From a checkpoint of a small transformer trained on Wikipedia.
Architecture: LayerNorm before each block, biases.
Training: a variant of Muon for these matrices, 207M tokens, 12610 steps.
Each number is 128 + 32 x the weight over its row's rms, rounded and kept within 0 to 255. Layers, rows and columns count from 0. Numbers have three digits each. The size before them is the row's rms in percent of the matrix's.

# layer 6 attention value, 128x128, rms 0.155, rows 0-21, columns 0-127
096:127170124141161095091157143140110112106120106141157191093104137110122175165165115110089071119158125146102008137156137138141111135128140175107166157092159112090170123123084129171155066089138140172119100152121113146105065127062134134100127137144084077150154155131096104104088172108084096123168146154174120146086143177147194175149113114155143175141137128053088124110127061162121173114154
091:084125093161112155117141130095114132167087102111196102160143082093131142195113116103110103128120128120136205082122119104084090088138134138123093146115059162089148187177116118075095124137124086078148178105129218142134159117100150131161133121203112139181131148130090076114112136117165161074091171122111126114091117104168168172104184100106115103120166171149138059122154140090148130113178
084:170110145151152066185125083205126105131153136125090155099151158166143124112105084094163145091131092122116094172094128201094139114137177148163142158128123126179162152070083140142137041163143141088158107153145183089152146123098136099099079187144130101133177178139140147086106105131072126074118144143113142106098129114053186127109140083134107135105147153093181107152162118115104129059114
094:193127144161187110119117056116135098145083097118055170137163192113147154150132175102135157142137075097223073173078118123090029120147147130078120123155127093126162131158149146099155163105124156140135130106092128117131097114128112089127121130133091149144128096110129151232152131139169152062138163125080176117085162112119121144136117109141128123110060126139177109122163127107145137166113
097:100118127124091158114106085147096101140144178116115124089164132191125094098113093165123116092089139100100119181107139181123144191136147059108094137125121140155146127112129043108123125142098138117106122075152135182166123110149192080076136187122121080164131135160140159147133096207161099185143145147101107156061200133088130125207158108171103158128081105142137088127152108134073139169124
095:121136133084109146128154111064151170075161173118102080116112136107144176120125103111117181104134075132149149125164108171121101107119133134111110133132143109176084163214138148142050142142074022190080127118120129158127122126114101144128153157107159177137062130099191132143150116128115121134106124148138172089099109099150170194084073186103116124112161154139184142145175130083109148079108
095:160134148179170168126104123117143092097158147090146109139133143050142104075123120136090138103141088137165119073137186151124139134076064121122141162088069160160104130132129127120108119157152116175159181154156104164144191112115111147142160129099188117134109143143101146162196165149079084155144137093136081115163118164068084092102210083107181070081133102162141099145116118149162075168120
099:122135136161108150079131171098173164148112110092133115142117129115146047104154122125138168145122117132158176056146104141125135173141130122092152163133130110100091014070094094105132152131120133101137162103180186103117127151120126132069217157149141096072154081108138111082087140141101097102117131151130136173146124129098135176161097161114185131173192151179167139073149071115129146151162
086:108160146102146101087139092151143141152135093148085156076171193162066121139115163183125169133124204142115195131142157151125143130103194200145139132091147131115161125147079090125164145085137126099070148109075126156122096151074184159169107159075031136125118099147125096125135155091126110126135144141187114117162146131089052154123174145129119138095144102126113116134138110093086080174159
098:113085105066148080129153138133071168163089199122154150130131129153157134179133111151097126125119085102131149131135140139129148188155149145053156173136090116153087165168155091129129207115153067153144154107129141111152082089107065050156157095171157097160143150156091142150126060137148111143126131096071159066196133131151113129084129099128086126107114140065098177138134165139095152120145
106:168163103138092088103129098089091084167143110116119078147090092230145115149101109177140149132108169092141033174132164137082153141112147143154120106156133047134107121095101152199171125097135120109124133110153151141110111103155087191116128166093064112100133054175126171141139166109159110129182133129138075098173169102177144133121092105138151182155095150108131133130098152160106134130132
093:130081111076004058133107081104183173118106129140126167102146124102140118123066150078188183097149142088128172091117135110158108170112141134139159119081088140153119143083120116139102081107108127105116141107130124134114099115199103113190151129109156138112160104176146088164109162185110110088184075178142155121088136137100134150124106154146159143138154165177153144100089159181132138168123
104:102102110155127056179106113128153149113124125103131128123115056123153119118117133179116143118113110117131150082120135095202145136092155118122085128144161180078084091128177085133100134191104147112143158160056077080152102152091118147168083175109155176115085157113191108154155121107089126113137092126128100145173146147113172144108075177104107104125171052139153169161063176197127141128111
096:135122165103131114167093143179151135118131083139165180092077152227138144128098077103158115093123178143170173139151104128110171144104151150080104085100072153142132124145108084107109107179176114162172131119156096152087055151140097138109154146109105139133149146169168092162110119137135106124084129127200119162101082159106171085170170128117140092164088068160115060064121105153135117090117
092:175171140104113180170174095105062085155113103144173151126148116078074160130090153141082126104136125078145160069088139162124169104116117104179117123098074116145093117078089121135138152121097090134090147153089152211129185155098134125119130091190123141139098177115101085083125129105128149143099082111174133104176118189077162096171069145184161149157157123139087105133136136118136134088173
093:109127129136115095123098121154129133167089113148137110136186080119130087147120114172177081099173118136143148104120122135178068175115063056159142151147094120087145141108149172049078096167118141167140122131111087113084184128092118078108179135149161160120083110139132142115158126106121186101154124099172118134118078166127156106079160191142119097094130109126174163122146185071138226152149
101:205132134153135135136118088131130118128143155171113123178165112148131147109162127080118102077113151180074125179131165136126080060120125121094168157132077164128070159250108149090106159109124120090111167092120105092082110114144150115075131129070170108093145132080175139154182167163168194112145120148076134163153133138109119109142135165116105095121176112094162106092111069157104118114119
105:153107065136134100167167114124138147106118176086154134127147100164122101128068053169126118167108148162072111116105081168062064159092183146193100094121120076124119114123072152209121152170131152085144104124128136126099163110124105149174145116195136162166176097116119134087107137105134117081137111076169096144144170117096166121146118140139165100185136102195108106133118175140099077130104
087:209103140147109073159117183111125159103103167118145161130149115090106157104105104120070149149070134113109152090213125152175112183119157134106125130053176125104090137197141163077120088116117095168105145128138151155152147152136140113178109093182082119112157103133151166132104113129155155097130158154086109122098102087087106130113071141060137110117126115122139097137070159206187149083150
091:100147121114095070143102178115110109149104132118074165149098166190163137135125200090136145107186192207144133112118154158145162153121086085100174156209108082115179149114098103172085128135098160128135139152153157122191118118103158115121149105111075073172089083102057105123123129098112144118145145180106095146146141119125123120151099158124143085130131208109146096105155161087135170096091
091:099075134145143119066112084103158154134128081106109131094100168133132119162166158156108084114137157184137146163139087146148144129150113092096170061162102109142163171131151142159139146143140175066076124107104161143203106124143203103170133098125114084082111162162185160154122098149122128084142179129094090055105099139082110090144140167104115135169141106101157132081195141080082160091160
097:102113125109118202142123128132139118115091202144063075134129122102133099147154104075097138117176164191071124185099117103121090119155162112184131104128078117193166163146098129160132095070098140150142136165118124098083134141130129174154112122140117101155088121139113170123071176189152153115135120075160150181119118143117123177082086103138182214150123133170151099044132109136132117101116